Weights of a small GPT-style language model, trained from scratch on English Wikipedia: vocabulary 8192, RMSNorm after each block.
Each number is 128 + 24 x the weight over its row's rms, rounded and kept within 0 to 255. Layers, rows and columns count from 0. Numbers have three digits each. The size before them is the row's rms in percent of the matrix's.

# gate: layer 2 MLP gate, 512x192, rms 0.139, rows 54-67, columns 64-127
# up: layer 2 MLP up, 512x192, rms 0.143, rows 54-66, columns 64-127
# down: layer 2 MLP down (transposed), 512x192, rms 0.116, rows 54-66, columns 64-127
gate54 082:103105165156104130137167155114158111146113143136138109112128115133140144139157115127137124095109121151114113162110119142119122153148101157095134127100087173130128118134176162140133114128092125
up54 086:115089137150123139144128103143187120140135130149151185087097098101140142149120142137167099123093153148090114162131091173124138144134057145156139152130110140151128116145131116135119101146079146
down54 091:140163131075071109117112138103117116129124155145114115145159193113130085150098115140134115101145154155076116102141135089145146089167152125126120098112122114161126141145135134108137111094128124
gate55 106:121156111131141125138084158143098107133100125134121064117110117153149136126113119115124084154112115133093167089100142142142122107115138095140139106145182130137144135101136139099132124160110125
up55 107:107072112112119133133140125114138122125112131118139135124168127093098122144107165147084142101113117146177143146122122161136126141119119139102161165113117121136156129140106126090107146150162091
down55 110:157131134150130112095153150142079121094117142122133137086108114151139138129126128100177083140096090135151112111116146100129123100110114115143107130131113158108117105139150122122150065126167111
gate56 102:097136187161158120109104112140151125126095135104132123112098099132131064104128139139151089147140108156138135085093138135092135137136163150123129148125135147137133104167119115119093113126097170
up56 097:170097125117129172121114126168147147124120137127101125109114161147134159142119124116100171125097153129126131150132106151158138134140132148163125136090092136141167126115121169147122121142130087
down56 112:104092093117137138103156136134113130122130100118155127180092132151107191150114141135152128118092112163145157159131131160138129153108146094138164146157128112137127136148154161134171103114094081
gate57 105:168142138144140088083134085170127160154152112125151140105166129156128085116127145132127085073121148152120143129116131165108113120109128114114134077188141127098122155096144150091132144101120137
up57 108:126099147139124147087144112120121083121099132128165129154104117104145134140105130129182062137176100112055110135107101135155118142095128117117129112110105131128136134138143153129134162112139163
down57 106:138142134150094110108137120141101191160132107116126095093159138108111132113152162123149138128133135121117138140172153110150079137137099127133118138135132126087109135096118122113065096110099120
gate58 093:093129126183097105123105153155122145114157135144192120110149134116112153081137132094123141131122112138129168120106145116175076158131147151115145120148140091119094151126120161113125109100170096
up58 088:115207146120136159120112177142096181127130146129141130156125132114094092131126137121128071106181163160114152101098138091121105142162134080136130103116157140129095153134093144099125135148118117
down58 083:138112135110128096122118142142144085159115110105105130110145126159127178172131108153156172126062082154161153153159142170122128103151148110117100216167106111104092122126165117169170102124124134
gate59 098:109119161157114118143145143144116145124138130163174181108116116137119142077175094148161086137113116117137102139164105101166165122109105150135152136081127136126144148075163096150116141137125154
up59 097:097119168101151126137115114084151076114093124125132117179118186145114105153105164147146162145144118123079133130112130136143104177150134165113128118123115152105098112140114137082115101164140105
down59 095:135139159092162136115117121136141139117144134149120133135096131112102165093169130182143132125084140106157145121128127141128164138083089088119127183103168108087123112132161141135148133093093160
gate60 087:169097141067094150142136079123153122053153117118141089149123087129141152150140141109159090132179115117118172141138125128145122121143120142148139168119131161130088110106141099135107116131107097
up60 083:149102153097117175145115099119137109070144141126131104147144060096096135168159120097128126167165130124113163118122107109160106093138106152155127196137106111152074124080128088143095118130102141
down60 080:123157088133114105111124120106108123136176125098161147159092157123119110095148089116149138135096158136146090124090197130127132134111166130138120114141153108162166123136124128101120153104158114
gate61 102:125159126108144132133112110113130154108114116144089127148138104123115058136126130114115140106151129131115135135123137127110105134136174060158126149143104115108081157108131119113110140152105125
up61 102:119132147141142114111149124135133153118106090176111125141138084133129086142074158102166131130106152132107169158157163143142150124110160098174140117179127100133077144122150118113110163111075128
down61 099:182102143130103171117177156118122131141119133129120131134110120093147102178101135177100140104129133147113125110125148124104091177198117129111139149183178151172109149154154112127097123121113133
gate62 098:134119121125131119155115146108132098127119146115134089174124127128140129135138113168112115120122137155163108119138126103141135182095127130141151146138144144102111125089175100111137136119112126
up62 095:117164085124149127162141155146142176111167124129115146083149145123103115120107068174113096103092110088142130117119106103132107136132146127130133121111077148110135093098109139117107148119083141
down62 091:111134137109073102110122097118140096164104112128117115118107126110150158134162168119147103133130113156099135123161124162138119118125090118165116119122145095139147162116157136128142133127114141
gate63 099:157149109120086176143119136138114116137111133076110147092123138118155114149107171149177126110189157112113171140141141130154150130100177120139155100094164137115151129115160104154139154115114144
up63 101:164139107121108148135141128139115110146121110106109125121136128126105123160094125137150112097171119114101166119114157129130174139124139140113127130085177114141173119118114095164148122147146139
down63 110:149137086132113124132116127149176139090103177138147118124118155141068097128122143139133148145128116124134152096142157104163150131100113139089137181168158151137065143167110146142088137115133114
gate64 088:154086142125139130126158161105160107131178112137153147147133105135127125132145120142126122130139144132133148056148128128176084143149115104119144093089132122104167095070121140141116117148100108
up64 087:111089168132134139118119165081128106109160109111143115107120117133105110140130123099162132123145131138110144130126091121135122150107138101078152108109157153110139101107143116118120138140129123
down64 099:152154165176146141118153110167109126123074126137105079083153141097112116091112124110175112127123124089110148152143144147145134146132136122155117144116105109161130122141124162107133114095187131
gate65 103:144130120134152127123130144134119106133136140160079145134141083141148085121119120119108105079160106099124097146110098176124157104109178136137138150057127130124113118139133104131141130171144120
up65 093:119127119074144138150126129139134123119148115129121098112113157117145131086091111111124178151155152137106135126077191161123131122165104167128150133142176153160081127158073105132085137138131127
down65 092:153123129137139131129087104149095109057169103141065126115140153147145117101092152152129084121128120094116118125121141109099124141119130182143168165102126151093129099130089149110125151114108108
gate66 104:107124155127107159129115122126139119125107104124153148087112131140124156134150085155132151121082090121147095109117116165141110103115063128093136189113096128122114133151087130090127119110120129
up66 107:111162121135138074141143131095163128099148095131095113121139133114122144103115106152150149142113147142114078140178114147122141122194100131100119141106126148125164131137130093118161127138121134
down66 100:119159151106106150098128166102133111150117139137146130151156116133093102136152125183152132116139121115141181083115124134156144114180167101142107131154117105113153132122142118156161088128136149
gate67 096:130180151115054102111134104130123142123122095105119102172090096136135087103139098103101107108102133127103109136101136163162105145123121133135115096179122119137155141122139116140155103141123096